config = dict(
    n_layer=15,
    d_model=256,
    n_head=2,
    n_kv_head=2,
    head_dim=128,
    d_mlp=1024,
    vocab_size=8192,
    activation='tanh_gelu',
    norm='layernorm',
    norm_place='pre',
    norm_eps=1e-05,
    positions='learned',
    qk_norm=False,
    attn_scale=0.0884,
    bias='all',
    tie_embeddings=True,
    parallel_block=False,
    init='uniform',
    init_std_qkv=0.0689,
    init_std_o=0.0,
    init_std_up=0.0689,
    init_std_down=0.0,
    optimizer='soap_variant',
    lr=0.00531,
    beta1=0.95,
    beta2=0.99,
    weight_decay=0.032,
    lr_head=0.00844,
    grad_clip=1.0,
    warmup_steps=200,
    schedule='wsd',
    decay_fraction=0.918,
    decay_shape='linear',
    final_lr_fraction=0.0,
    batch_tokens=262144,
    seq_len=512,
    doc_mask=False,
    train_tokens=906800000,
    steps=3460,
    dataset='wikipedia_en',
)
Each number is 500 + 40 x the weight over its row's rms, rounded and kept within 0 to 999. Layers, rows and columns count from 0. Numbers have three digits each. The size before them is the row's rms in percent of the matrix's.

# layer 10 MLP down (transposed), 1024x256, rms 0.138, rows 590-644, columns 0-127
104:398561491516466458558522486558542509490496506441525473542499504570566507513474526530468466463599532526557476622548505534519487436493506488481482473406459512493457455429524504453497402520495448558513509483534478556486459481461473500525461451501469460404471528481492488550503519356562464511486534550501495525474523461482542458498506518471532512484483399497531531444428481460552495498502
100:573505418577538484540543487439442499451461520529449551525418494512485474492542538493566536448491494501522448511512511520576382474472548540436516556516513440487534503454547537502488530530533519493535492547502529463443487501532586504525519433525553499526512527499496442530412515414507536496540489478555505519538486500487492406517522498567505525494540469536492483521521465495423484528462
098:528537502438571506464525483494461475468467526505510541540549512583496534467508445479522461528492542541542432489435487471503436530439524478535442486460482493547558514424518496577496472529552484506479483458471481452470552488473506495544499506508488573576535449489430494571434506495468514494460530511410498497481413445456553522471473496551518530514522471456469477424471494514500575440451
094:530502517508570549488556473454489498468502515564514507512442513550535493509438475516518495465548532505590542531453491520529581515487548513441503519493492500480488495483452506604517430431547606511498435470455573513489508512481550515466475417473473512477548433555513561592519526422499490505425560510527493472534458545480495556429517478469453474555481515518410537516548557578526532401476
085:559554491506456493537521546430517467473476463488456451526504435419510483574486497451502592506438473589494535484456470558504486523552539482400456505454441553508521509496478466448509504529513500516477480540586478550462593472482573458484470478466527555535543490556488491519544520565476562527458625426485524572440461549487506460543435525416534573453533494476526485497452574520452579594517
090:478493461552445572401526475516536499505438583443471513442446416477463472520476517531454531494423436563493517499478529441459455540490496488520494568524475538540503650516451442450554514519450487474445490536510488509508516485553438537495442502541494481499518364473494582556456571513488479538483427452490468457514473480461446529526452499443554402496492536485452496440497481507512424497450
098:482561531519457471558547523492456458451606467425540513528573453491517482489490484481494444501505526450529583526486476497536540596380505505574531494512527463540486494487506497496582468496511460504534456470530493557458469482432565420511479459531504528469524532524455520499483547513468506476572458504435486494611419496559506521540455509509483476433507461524433497591511470539514533502530
092:482490521426537475476499489449496507508497506434413539499447517496501501454455443523459510551505432486420491514496504494528500506531460456556471513574459468501487393486546502399488500443513536540595578419483521512486490455528513475515529519531485481564528479588573486463503536441409546527470567526549494490530440510492460511558526473483459493465520497526472528602478474469486536444463
110:444480535437435432560487537445512563470523476495527489502531488497540549481503513611517494556523482533432524462508534497424556471472523455496437491578484475539520465486498493584520526428455492439438490462475471560447463515561533509490464511479454479501525465505484573556550506498469541465425495489546448496488587484460521502533476534517529509474562569485451407453493532500551523521510
104:543447540490542492478469473403518493563523530448576519476463487455454457508475531520498452495426443600446465502530468543546428492459523491489466495526477523468512497565488450506519522517506483502478540523493445551435526490539530473499465490465498508458496463494524510503474446538462423535486462551479512454494503541462567470498492477579402584518519473460510448496498552459489526512442
096:579573537508505494511517500541513488487476488497517442506504500557529526438526434486504514555500502444521511562469480440514556467532474479519453434498544490542555543446564511537532492537531473502562487529511574467498550451471490447525490481498517524458537491450580539452459553481479500358531526478417471549530483586561547519444495419547527531435489505456555524512506481461577485417455
104:462536554479479456534529415528567540509488458548482524540518538490583453447526490504435499426519482434453449522511533487526538473478521470500542457542470555476515504553432442396487461502492529453508480451437466534500497469494511490501454427481473431468607483488474485508483544452439493465490474518527527515554436475495500502460501510498510504514503493526515456534516445461551458472596
096:553491457466474496520466520490507484521458552479493534450452502477480474485460502566537438474555506491576439446505538490416528504522412456497475515468549515522536451495448487413538479509483517568487523545465561535460466506502502559528570520379449552476501548472529474517409502489478502530474405510518518483438503526527558478505503561537411515491514564560554443520569468462482524458552
099:441547485452502476561459587472465480475506504525485471512494451485487520519462442503477485508567537579489458483534450437494452460546490539491552445450485518498417497494559520509485552502535549552505506516474474483567493487495484474506461567485497549476522456499462539573504572480510519444563495428547505501562430463515482447426528554488513502433482482501496558466493475499448510508503
101:525498483455469542547463507520551544433487506541457456515492413501533445460499461489559476497492420467490532541488544494547538522457534522518497492529471500468498498449527464502475484559468493523466496489505504549468470414560499535490497533414544488453547525513520582398569496554509490469540481560516445483484528538503449524537493461482481569465487526446445499423400467490497524519491
090:511475529429432468544547469538531437502466447503535436570471498560446534498502432437499524500501467467504498551523501571440503541433461470458483522510493548537491460580515517482531541620533412561524505458588450513498524553450477480529492523489542510519443464460532486523539521485488469459487533511560490549471446529466537518493502533495490479467488461525477452494570577473487475458458
096:513460536562479488521499446608494484489511495528460478483559492560541505510488537480473502427509509487486505511548498509555480443454451481535489531462549482483516516487431559469524511534502478460599490541504553467466490497499519530435501569526588533529499494548481485416538470457554420559551397503553509543495534462553519515443489540498385530459526395542497512505563492506509506475457
102:471453515541521495482531524485477408478530462475491542510451528579475484517500486563526488443486532546486484528480509468536401480546460470474479515460499478534434504487532547448505511471559499501434475573484504505483553533529516465488481402470532531514483444485441462552513531463522551553547459487524496446568578435508529499459459498470535386548484520457459506507465483496505615495499
101:413480542520488519485449454478540503498502488549518463507578491544514454501482472542530453485454499446577431494484484556576514481524485545484504412501489452504564470474428496510540519436491491480444454475499503531442518533513544407498534473517457504497483490482578534532525521545505528531552516550496470546497555521391477489536517486524456534463470510541486485504532456520538466502531
103:468491509491540424508526517444450451495495508504463541487554526432477545530504501475494471466429501529522461504565559570510543514522458495536505459415453452471488435458548541505527481551501590339441460500496534466496510486492487511531425444515477524452483523493516509508507531505517511530534472475519506410479491467541513494488556468549563459490478502539478435472529554456504524539538
104:441510471462487601450461474564508537495517500558554446479489433507551485472559538488488504506491476526583445559459485525510445479496484489472469513496440470510432530478536502580529498498516542464550484505532497475448507493546579461523536514436413496456518498475463519509483559526470567534454491550515490458522601441537564572511475535534493488526494555528504388438504496521549537504418
100:442505476510526524514512473505494497460519485530483474499489530455507494532507515565567440503508522507546537459507532452439487462476464509455505483551552450489579511505534469476493505524525468466567551514544510461545459482518564465518506478526516523392565557512545481441381449602477532482511497444401492471476415463485438527466537519536509427518531564540521500429473416490517533560492
103:440472508499525537524596427535467501499527524482443469481440488520459495477550533481574525465454550529510509529435507521536499443563473448481475614478442570499483539458511524440502491523445427535456464517507469482493507621550468519544425514539416498461501477512495484558491479484534473485564516516538516538452461507468491525486513497530531479470481543493460555506516499532557522501542
088:503533455489524508487516554489530542510472507488504483431459493537463554478502520485489507465526528504497454523495480486470497429483556525470468459520479470516513511505462504536484549555515475495443488554523442501448492505559472488425446478511588534535476474495567445479485530521516509554526439429480497511486490501571440439508518486519459447504439536537518464433582535469514494459491
106:422460550518475496497516503487483405533496514534540478434491501485423528531494501567535494540493485481503480456512474536510519427503499512485503572501531489535425426486529539552530525496494470530487516522525499471492499511537520469588506460517572410477506523522447515545454511547545565507481533479591557444482541429519494591480528538514541477570465499515568501614518491506447518534523
102:457554570460402509484503514552534511522509474455520469464569462490550542533540497529491478508496491529443566510479489525480449603454510440594492472469482520368535476483511525453446421512540468562505503532512463544534502473541484482455544507550514475502530364504467487550531499471484465540481512513547463518441542583474551490528498461469497445505502495514504453470517433527467444564437
099:471426577514499501493544446548495515554527480462470491530516534475479487428485507531484424415495545477431530535439517508485571448544500448527549486552447517485415554484431450491590535476525533482444446484478509499524520552464549520435505480502513463461469550511483488483437521464523517532502484414498524476515547472518469466533531539491476510556508517490472489451537529490539469536518
111:568481537431513475505440480541427471473527483528378469505494531504579501492515521533487375524467474485445520515517529509506472491454517550486445449409498482475470529531513417538486478550495454558481583522547472525450501433444491514479463459528528575552479524511540429498548499528553484521563514529513459454528504590481551518480477560535518562551547453549548509562529532485477509486457
103:589586503569477496505519505514466466498531512487492543482566448500462462490496426505458507476478479493530504532513470507473423466563493530523433458534482532496493504491404535491483539545379537499477526570511478495477469509528462562508408453461433460567541540473553569573493489459515448494503464470386508499525525498475514458503512476434529486486503534479521483436482506492516513481493
105:472477543494483540488449533557484468548496506482516507477542472474579478468467430517513479615503519430437473509465481474528499480523556472473562435449570512462527500479541511505528465488475434462494606518425459480552528546518512596478513547448460546546466441530488480517481474485524475541507425447524432497494529409467559489463447555444482502581450428498593467512432581520526493513471
104:517501525562539442476505464484468532555496528493492523474491519560525498454441439481499449474466513449478504536579481523447501506456503500458442544521501453457553462469509485522549488486509593464495492553530517510430436512606553419537426460511466488452499507502450514448584450498483483478497522506513575502553455593513455548495537463490414496491483487474504502505500580444494533445440
108:498550488468471453517531530542496515508526475540537524453537503537487484477473496476472452454519569447538482446503455513494552463447465578487540454450493546515508517453519434469502511451466518545526486512511518579474475527489575507495527491439462557491540565505499487501488503413491406601579453471532448548565489476490479575483482539528528456454504474534499461516473503424479464488479
105:524551551506535461544529531548485482473487477464462468563500528426448585521500472515478525502512460504475543468461507500523508521564487537495552431520454460467491518478493540512485489458563469509471499506514520537523451509460481528537519522588465496514539527427508549500507511440495519528543502473543577542473506487524499514501576492479528456452477523505457443429547474520503549521475
094:522518490497467503452497527584500538561524639460500537543495449498521424556466523533519461554488466556506486474518437574500474526436530491479476567573426452527499540445506553537514437532479495511456495444527500511496540462454472516523552496525489469559534444522499499509501545519513537531600495478476552506458521493492504494490449480497469436524447488485541480524566558450486481499484
109:426478546464503591496567543461407501515491457550478460586538476504523457477535547521483536531463512504521544495539468515464489516486474544542481479557511492407469560440460538520498502486486546479514452440508572512435510555537528497502483429551489510488475451608519499521468492436496485600508526506431447553490477444463447470540599468469517490444563447547511510511524517434490482534540
097:475510522447530527455487527554432518547544476521558527486479440512532500451502569549476510513532541538518480471488465569452567549493518456501538519525535437507432530464463467460504498489417504508477509484551553414501494536441495515466435466495463491527478429487468511522457447473521476507518463531460414516582446427539577433533546554522473474516469532433520480528550506521501494570431
102:473555484527501518417489475498533515458520580530416432583557495499492442444530450475527491493490457473549539506559551446601461577523444492477524417466489429488540474546467506524548480488531498505548546532497448503491472510587530508449584492510503464433470558510498500433447508520546537506570547467535509403507470434507492543527489504529494483469433555488544479511438525522587532456516
098:602437560507503507483449488546480525540462452501546486454573450482447439512527491531542554500533441475448541449505479504574522601482418527533429527551514559526490507521574514550527501513493467466527509505489497501467491556545379524492531513523529490542504545409490560505481455482499460467421430483474471514439424435516519451454511585482450497496582517520535589527467567479437475536515
098:502505446476428437516494485520480476510537512592542502547534465467523526498552624513489558491449422465502442527524566482531621561537498478552568470529479493471459464502512421475449559505557493527529525503483521542503504546533451496480538454502531609530525534541540511464508483519502444519527529525510513579452541453535515517483533524480503483547572477455515515498492619493499534561563
089:506481536505535487519470571501521546441484481497553571503438481527524548471469483555492425535435576480465492574516557412469476476540518532527462524478556560462459419485538494504524522538525531483449510516537515432502524552524529460479485534469455600452506491522425531433465505522447474448514488530520482531521450523482457540523459491473486471532441561425444550587449472554527515490550
103:490522460385516573448440512562466551479420501455504492529524523508448513482559576528497557466436473507567523504533494438531550494473557453453479529551522510462461520506471488450528544428523476456529459444501473466509386523488490555501500467487458490507458508520493478436563470475503501474538450501446540518527486539485482485550484524419470481473477543453448502497603488542492506446441
099:467509603494480523515467428542510503499555546494521512540491467572427517526473468524565521504485473504532504511506525556500538491454482482504504485598505423509490526527501506564469503481520513524538487566485452487461509498498577499528521560484518494421517524492528552513481462474429494532539458511485588597554442497543551500507447494438473508454551508523484459533578514536554520461493
108:493453510473487476502537500529547503431430466532478496493483461507528510494406455449536507547510517508447564487436506463419521505485439524477501478506515514528532507495534462463384530518454465506528554514445504524449594508490561547583473490472528539534507508436509473523530420452489439524446508496486518455429531528527504477455546565547503433542498487561411526470507448546544523483451
104:474504487461476496539490535514562467471509530464480523503538494479566547560529485521507524503555453430546477478468477509466473501513511504479593433539532571519487556519528533580492529464525503555520471483600481467536528467505506505486577526517523395583519597592478476574484523499489526526474558501441519509474515509500545504569545440431527542500525529501414529535498516494542557489464
094:564452411515495517458490543448537583449491482443468476527466467497497509528496503519507479451554531501474528426531540530473464469485584513451492530559495479486489472453570485538479434475524473457554484512488495552473529483562530481526447486531484457503470501478533492518539453411468506543508541479469536471495448487491462417584577552525442532461476489542452511518492530554516538550532
110:457552517495464514530496518504527543502542449534494518530536477524488498594475508475471553501453544482499509493479472415548536597562442491441452467451474531479444504580577523428507476479486574536487512484498474555485431449463537479474473441458506549511512518519484493472492496583508407455451502476556465539495473509571517469504533473537565504450538518583556521513481436440437491519543
095:492494522453488502490483537524425567468469512508480495495446517534478448463523428574484512504456547476530480519518477508472525475515530481507459551468529533506474527474462476436571516518544433527506463588513494518465472519506480523530487540495496486442534497486564500540481603510450450482541505512461467568412526464496526484536451519483471483566545519494467508493584560495478426502515
097:384495463546497511402460500462546490499496486486507470473467501500443511513532516401456484465531556465463481533425495494474480455547534490585515540529439458525468513508515473471486507500520511481554491582603475566451523582509541449426557531514495435489482429448476534504556473569483546530484475483523499477482509519480460558512589467502481537482456482487410505531501495478516576527448
092:421472444503532485560505486535454567474541479541578504547488535535511518477508534456514498556519517586480400440443593541514501477501545535495463519457486545476486540545456448508534504503473541531513597425514479488502564510503496531463478541549490454530468470463469490486560492476492533501474527522462466483530443514525463556465517524514551480441537503480520468499537512567470472559505
099:515469457498498522446482470431473427554472474514518488587533480574555408449499489508525464446470519497501504485552458516482550490536466502478470549490536471480584477518462467492504525487523406484523487527434551477505501438575421489510549507488519408516495521502477532462457447566472489470473605384515472448495597511532536528516507511507502540500496447543540518568524511514566477541610
090:426576608502507501465470475482475528445486552477537509429489533497425488489555472533602512552472525459517458523528470485551475493503544516493519532472567498479499460544473470540489518561551529475483496507475505506489477394484443503490544489520450464473471460508519571525437504518473488380501556537577506493534444470462556532522558441485507487400507552540481540486478533579541504540497
098:444503502477475489480498534524530488491566472510494463433524465484519480439469473609486522524481506501433517541500460524516437513508442473530447417487538481478494481515594465508489468476506509496534572448477455475493532518546444514407526513443535585531488542498425575503484580550555494549542434466477530492489602504454490523511494495499460491479505518456491518441496422541509541489491
091:529510532478490439478506517442501526513561462505481512489489542539454469561487461522500469533523480539528514455508484537502471463536493387467493460488569520495528471481513475422529464476498487559522488497492528491480498506467560506441482444489521518522547480433438575542486513470498496483487463439497541573517523510504555465450536469449464524496455502506482472469488493571444587494531
096:517476586494491563524516510466524459463496472476465471513581481452552514514554498488494528526492484539519455542584481589492475553465492514523549486493499454531484496517479500519492512535506479511482532449514562506453534549442463517496493528517585510539373504535574524483490481477497454560477453528565509466530535458440467498500574527464522473483469523588538533468502491496588517461419
103:551474473511463532536538478475480433515451505476580477503529475515446526488468481472521467476449463582452568485453539599512562514519520541442476535500500561527539411498468453442569525495483488503485451415423486540540473506514455453494518517517484583479569506386493565463475527480513459466461457596494507510530585506488499488540533486554493483505505517523532466540538513526529442427540
# layer 10 MLP up, 1024x256, rms 0.147, rows 591-644, columns 0-127
103:520603455560435471535500469559495583453538544453446511481530597500552450522598441492532539515521472447521464458520532511597448525433516508504468554508485498502467434487492515514522512503480455460486443479444534472494475534508519411513471515471498509519559517505500505465516496504507420491558521434515481521459486439489520526481469504478517457557560531457481470483525430504487552477527
100:503452495525470490469493581517557563431562475509458538520514389532426527541595559546483461510496483500404502533522545489528492524533494587492567448484571466516496439534550548450502534482473474501469475465512518522507520543550552467504550473594560472472474488525517561424524479543492469527487496492558511534452505474527585448569489508486509449436517481550435508575468458490498475514444
096:552471522464475521541481547537503561590516517505458513533510486554475492496565430456475494394500427530506495540507519446536477527495424544551493457501436434456462489492447471486507435493424404478501472529493503505548502420434526430487383501484478512495501452491482602517440529443500540507495473509481518530479433460496512482568437453512479573424541507498482449469505488469492503538580
095:488408522462522492544457520585558536527526544464534457529537572520407491513566495557483538511426446437508491511597480468541524535504541463515538498463515485490475514554486420442467467533509514493506488498443526517576458459545434468555438473503535464494450545468510494436514468449577486476585479508551499520531434457491529468522437439480509414454523499497448471467560407525515455509394
095:473494454487482425440521483517486464476472458488511491532485462502493535500536422539513547486532502502540509511478517516487481474488534582528466407552569443500561511508537476514516572518473542498568458469503490428486560522504477463455512499489484498454472471517481565500473492436492470526625593574492505445538480530516530394518470504552515530474458567513511527538434474512554583521561
098:483555482512485544421503511498474517539454469558535426482535566474499535544484485514486558530524460509461469442509473452455512534491429512498478485513490452480492550506511562484572486514457514371520500485499454515539497467539495540590481543486495529502446503603464538535551450575494437452540485534413503529471449431499474513448467392511441531543490454449508491531450467485533592518536
099:403481500529496485506543534491466499526505512554517566465532455450481437542584615571489476506550591510475549485524539476542509413506508533517452448538555510501511529542468496619467498477463430500435486489542518535496498524516586551461506469472571471514478517442473449513562442550536484453473438494508498600417466512533510495468493513501572491469504474462469463429485519500481470507513
103:531568486486485506528421514461405516494494446499517558622529583454426515527499514574495509517508431517525509461496473514509550524490454503468591529542514487539563529473542523513466480379549510472530466508490464487602496503475470453507449522531490440452488496537499476466468484498489444510497557540455450466503492494551503481540529523411485505488454554501585526568435494590573516485524
102:494546537481471481475496471503488476530485514573538541517568494511535561527514531517448495484459514460496523496438475504508550489494487577500468469458537475541473507505481508523471464536476473487481451414561505464546514463455492515499497512495499453504435479459451523550506498540445508552442481536465482526478401468510457458466476453505530505489550483531448480474435554431485461494463
092:525444552515529546488457439453459502566504527473456520447455497460504485581432433508518500393523476535508511438564468490501448522514559508482571517483478507492540489466481540547492445494538437479523494489550474458459480464479521492531513532493528528564442451539483501590524498469527490599470563574542554479524492443548480423524494487464540429513517465517465503522488502525426464486536
105:570552477539494504463539579509457475528569493512440478483497431500508489449573557520500523443556556411463493472464564601535464541472460438447535463487616485496480450433501440481494509489499524565499454541502536501549489510461475458469460518525514557462527601468507524548490496599454483507470449598514430474567531539545480415497503485541506484460530510566494497562503507461391471475440
100:502507601477464507476578441481494514472552448479518493509532495538490440493510502536409463512410486554437497538546500527535399489467503563529457542481457459456508489545547528508485512522518498497525454467579455430523578473496495443526454472577526505557538511527495528473587502501481525477509547541478540479540490451542447527538506430466506443575441457416475530488513521553474484510550
095:543569494520524549485467485567511502536526566497445455510440598466506476463540470492490483399525530467511477535452429510538532510501541578521476507551545549437547453458482542473444578434490472512576488498508515503480459600487507560504571445472523492498539552521482562558545450544491481508428477566455512519547556436562510542531553509445577494450507520440548489534520494482493519566462
097:436496436522477552554473475527567589475482460490549475494437482570506415454523527486562515412513471561536500500432551477502467497552497466438534453469495541502488504504483510551531518439476512478457473516573451466521467546410540504449477500510502486499461539537504521521517412495566537529516492474544498410457449465540547504515511530569548515502465449531446542484530515499508498587477
099:512422510523482436479484467435511583501508453405449554555508501452535509515466546513491587531497507550538466460468467479510459490549521519464562503423487527521505499468459478445510509444510495496562492502493524544535516510463498459436465524561494581517566523452451528469521540603466577466439491490556580526531472418523458509555541490531594462497486492500549450465507469527484478548564
098:483537528515435587549498511464494485535471529449538480534501511482514545436515514570553436484522530470508499542413506530528543505486453513516515527570521467514487439536559499534430521465515516487429503491484532449478597536509535530537554558581465510522542466534421508472438531464507568504487474465520479501609474514512554567523530513515560511480424473494448476535503477471494467491514
098:514479463504486533542458504565430538468538470551511502611467464487521450515459528473529499507541506452442475489514479541485479549482453565452479488476492517521510533520554572545491490404524495503548468450500504397507473481449480462534533424510403455514462550506468525538506523584483515535452597558510490470482531453553450463502503529456486526476430496538478463510464554550512508531524
101:566543512526578446552470533521507516507498521458497525428486417486477470526528521478564603505509500511496561473521451493466473524513501497444515466450532524473485560519490487499450523441561483486513498512472528502541502522431517556519546516499546493472525524496545473458512491542489557573424496535501480431480466451529489515487536489436422542487524519571466503479493524563466461436445
108:515486576456523527513474502552463559460490395502479498457490466421482486555504523522478573531530561497426580426493507429460549448508467531558508521450508564501472538582469519503528543451478536518505542458475451504503574501554479446509513540527526516456477447479475492483548519504478519480586500449557491491511590478555503543467535514489468525585488362462605595500466498561478499533423
096:530478466549493471534527562450506528511473488478460548478520499522438551494419461514410535489478487516541486482494563513465477540466549489487487522470507505605548475544487470465428479519459469441473480466484462535504538503450436500538550490535509507461481555432490487498482426517545471546623472482525539573465509410415443520533491541460547491480533489528482568527534485463510443548541
104:483488513538448491486543441477486488484494464496567542571496516476548499479515556541410479485532483516499453543462542499475503553532513529515494505574502501505431505548498472530525430438461498544470449471449473499527506455457470529459485536535394472520436444431504449509542575513531509530460521542494459446493485492486513517538424566393477509449521453464542499514506504529517499425463
102:461475473459515563543439471506529452478558606485538513530492497447534478525433532473451592478474536551505503525458503474490559433505392492479552521509462501456526498490500500450579493503568469474468563495497479473459544505501491536503491540480605480546501491484447515564467495507532470525481548456520531503460556499490440488456501605519463492457437571511484455471467584516550465520436
090:488475447465409522451525441533464466499514626514493476520512504535470473477540542564489472482478445529561459481537462503523519568486486478469538518454485517454471448501487525476531490407566436515474466493421511500471491507477532428503446529489510547518496480482515540465459497501410436505593502433461539507586527507439531577478549496463517521528427415501496445474482482469482522530451
102:557444468476525507482490489450514508500492501468489518573495571604557503470497541509421449498502581578470456522425451526501493560567526564510498476604557547430470571510418469463524549464471560490491484515502518517538493579576532474495491552546503512468488546575476529480418453494464552525517559464474497520492393415510487541467507473526456526456491518485486485454497504557497476440451
099:544501535496567403423512485457489519500482455437501589517526523481454568446572505401517518454445521457551464482514543525452528490427556585474509472564443456531548420477457452542480475509554513414480475473463486470432494536483487517560486531514517508481503461497510453521529534464469515538522524509535570500498519453517484507547467506436524485506534465440474542502459479575472530506567
095:513438533474549502506455562516602413506443464528477480454484527528478524547521540525515539509537446490540517508515476543446502487494535537461443485444509468455514493475494509503474531511523479526450483536518490552519586482477499547506419483463556468528522482598494506445531486518544483535490471479397491469469491463490526541550443495543531497460525532491543486475442505438545593512437
101:522532503555509455496517529432536515512468483497480479554553512542571494519507463496523518492470477446555596476493520514527502504504464466495482583524479445468535498569450581485541519515591415438525476542451560448474541535479444445459529512445480498506484505439465571478441480490499467484445491469498489516478564448480510446541528567473490476509448600456491432472472512569540599487496
096:492543442442470456515498459426526509546461479501426458520490479516474504450490493459554572535399523514491499510483475591566463509503491547504479512445465498511529523519522422512489447522599494521436483493457532425551588539487510496466485530449550457520480531463470492513487472498550515534468440501468424471462462526468489483472514514552435486471496555528537494493428464540469424458508
101:469525533515488464519541507515587506495544528516496501467517480481517560509527471533442572379486459532490499518511508507505540498527533537532532455521470498585414494458499478478445547391486429434455480494484432534470464478485519501514499479478451491452588508459435482548456498450520517492454440570512524494479526606514515518521525513534565536471504547493415504477554470454520521481534
099:586460541491545523554490472482460466468470514576425507512472506551430535430567486508465493512517538518466483393499474448453454510495544525553476432465468537488447479468452473523482484422517454507560454495531556438449451561505509541512467500550529522509568417449518578490413510543530555413498501506473558543454483461535538499487549451552488522523433481499490560569419454522564497591520
100:498510495491518493546470481446453432519515537479564481538485487503512468527543520429564483564499390462475610476521609573495494537498496439483486504536546405511505535565503506518465526512541496533474481474476497513497553476484502466466504496479555481466506533470463482494534478564538488510485490544489471523515569456511488499470455493520517478510517552499428523500622493498519488484464
108:483470498488486505504475580500459523534463467572514506456510441513525430478554477501499465487567468501463457468516478477491463520476492473518497528481434560479526454487377410545500494487511504517549522458554504503481464548579506465431521426558560527499507502548543479501494501359484500487429531533607447529507432534460519533466535506442489443527521507518525463586535497485492500535501
096:567537509466465549543528515468542435426524476508539553561488510426517495476545564487478501478521470472498441575496493530571481468544499517449532450490539555461568513508543472427429490497465518507532509544507502468524516473477441499461475561556499552509480489559501558453494466493603488471409468512445501503615502486525524514462503429505504488607514592502448515538514487469525476504502
103:521498533562527455553542573480545468508517474459481458433424543479529502549494540465534484528529524487424533497527423555503485509524513444497534525552566456506520438487550519556541533480525525496582509455411493483443534500498501503509409462446508501497459489530466435496510562471494491530456455358427504451514547492596437522523488422495486507471585462488554558476518563485407501415490
099:555493552442518483489474534471545551486554512630460438550548465537480524494444474496499512492508562519591451487482473408529434451506491470477516492525473501497487525506475530565475432464546460521564481490480454550521534469592444460501523508442447511565506514527464505555474576483462581473513480498517463521420516502479485512504506540521506463498485514545469567489487413417553439510455
105:512529499488545516557457584538460442516454479492572504449484484552477476588474563502530464478465493544518414553522475492490466519490481484453530523556505530466457505465505473529525527436537522467396456584514504446530527490441410495487465440514507479548465524500469543528468467494507475495424530490481487510475432515486574555547498512468529486542598505495477475427495531508537504501474
100:455536465515493532494499438491494536516484472501425496435419501473496566519463499553421498560510417480433479435449545541502431466552491535528529496464464477465405510567455422457441452477528584465514512472548515467442465465404523539483426584530547482473545497531528475596557503496490506449526552496564492507452511482435517566501518552435437535516535474463500513474482497471529408506496
101:488492558502531491461496511493561492431518459474462476498531492587499462503517573463486449461566565557454481438497551520461501486513521471487555502521544468490553502528418580533525528511407434513505465502482454455448506474492528475551495532465454456436480492498492473501509493483464508436532557477449464439531405498483425466530445573542556488460493504521451476522404442483516520467463
094:497521457493450523512503507500492514571459560473476540531591422537537493479529465518462523513495443517512474454501505487486490502558459472521565478497562491472444519515481448515536526487575459438496483507525500458532475472486481526548502514510548369587533437486449434488574569488449512562530455506449462456494508462440535498501473499542472539515566517543559478420520504532496559457511
094:521544566469473519512537477481407447460497519593497498471475565486497441470509494573503465511478532520556543495553551557491468566601542548521467527530532511488517493537519466498524507516504438503538481465480497435514522500538487480471464554485523499481459462523487534543482433476458473492490544464559459541514519463423523447507411532516443510561493574515490518528424522466429472502548
092:512541446512503545426444449453564521563483479540462492503516478534568458523516428535486463512442427570469499477436516478521544552514461544582540539451522518512467586522525570546543516531438485461485476510524470492477558480547521505498512557477444457501501529394436496513536577486486528575481513505465502567463513525549428503542435490525516538483471481459532508484512549415528497488513
103:564504401515449418503532495457508485493529516540454558517508496469526551525561517592528473495555467524463486587492542488466569464534540537474554526534479500487556502471462474481398422502421503516502468447495535434396513513439516513544529539490514544545458487484522502458474473498457491556511489556554516523502457489531526515480476490460485473558522501471578541480487507502504472508546
096:549510540502475510493497511456507481525546483543480551538506566513467404453437481485513469574511527492513467547446503519427546478535501480430523551523485523564572521513460473443500572475541502471491521476551499563444441503468536495609445574476438468424511462485405439496490513552456487465530529464529387564548435503479455495463521429486461467544495489521541523459449435471444473532530
095:497471614417506481560571520489396465477575548524446520473507445499538512479532442414471519511447499551473478491464479504465434525473544548494532517422497507489481493492478518453545427508469565568457498459488477492509527489564506455459505530537551546465557520480441520473509548541515458501525400493554475502512515501511516536464472503467501468525508422494521479489551455461480463507453
103:572455484496540553598556466486556512537449411573525503524497505531486503455532450525510562574552461508421531533537490585456482455538547463443489499467546537439502520478544525576496502446489517480493467545470546476521530491463469561536463470486482475549540490507451545490499466524504545556487437584460527581573481514507487543518510440528494515437453563479461417511491584467514463494496
100:465473526549526523508492538492569455523472510470430547526481524472501582555507524525535525507505488516478436526464474555476445514485514571459531509456450381464450522512518533512524431493407532444446486547470501495442496571529502457476524480441452524455485456548491520579515492517490500530468513475541480445509516559507492505493509453530477544408599563487506557496440479544482459469529
099:568430511530470484537580496526502502536450535456542560513515450488487432568449482516469544549463462532554492481480467517522531517506478457517449458491529478503611437553496468482518471513547541487468546436504553467533489460525486481495521541496485504521467457537500562454423515483521502529496461480458441509573437569524488509439477504470522468484521461505567516527464547523496490528436
092:388461437643511485491518480501555522471492547451526564481496586513464447565485488505478478467534479528444542526530469537495475529503499498507501399496462515463551526500468546517517438533513518528502482515488488472512511514536432501493490520545510535485584523500474536440500484426480576462523557408565509491497371525478513475551522481502483456548480506496538485528475467482522513540502
098:493546492516455519463487521500467505473470436485439500520505512443536491514513481564533563503454497530483474495485541495560490517510515377455490424535480446539455529517552558468570482571508532537495521474502532602486500489498499468477524513512478598495568522495500499523554478518603478500486472534510546484559445503542535444453474551505429484549543598431471487508461563491479538443542
095:487477462465492479519497516458464497529500536489521465549512489512463532479497502532472480503428455546488461461477577538470523470523509607479524496488487421484575516526459472512466465498469518489489463535546475522471500502561486476564462467460538484450548438409483516498536565436520481515533372529426565486567484524510545437486512455435530534584491478531504450465613526471528472454490
100:518492465474427573501512471517477537525510482501551444572527605518481493530556494495420512509516503532556492430453493569538482528468498484447468455510496512459547510509483466472473440539499530515540547499454503545461621531536467519467506472455540534462570449497523517565472511540442514461525454544490457572506498478507484496497505475481463486503469562478549520560542530491517468462556
099:486539492512556515483458413474556456497456518564509461517535532424457431432481472454503510503457523569499590413509516483469460539459577509505523502526493482499554527484477525493462466548492536450473566503479480479499495501509502514514553504483524521448478564537518490472488459430494431536605522513550471453466452501483457519439541454506490520526513533590477502483441521484517498535532
100:425414416556539449491498488537476510479456506483494561589529506622465512516522574494473495463400456502510558437525522463423488471466437467503545489498499591522523490478574537546500521419519535463508478557490522533441553485466500444487565486482520511447546422497447507487519479523497456474510511488471494526447515533551503469478457579493487493488552524503531507515458500497491460546538
101:478514482503470501440438409427513507531463511524516555490445514441512535535481505541532443513573439479511488437503534540512438496498471537479482482536495518552460514462510533526503496526509573475490480547509495477523551466510512528470527593527485533505398459467425465483526546444484582461431497500472444451460478485535499518569540510465523496591475510472464505490496416475516514540450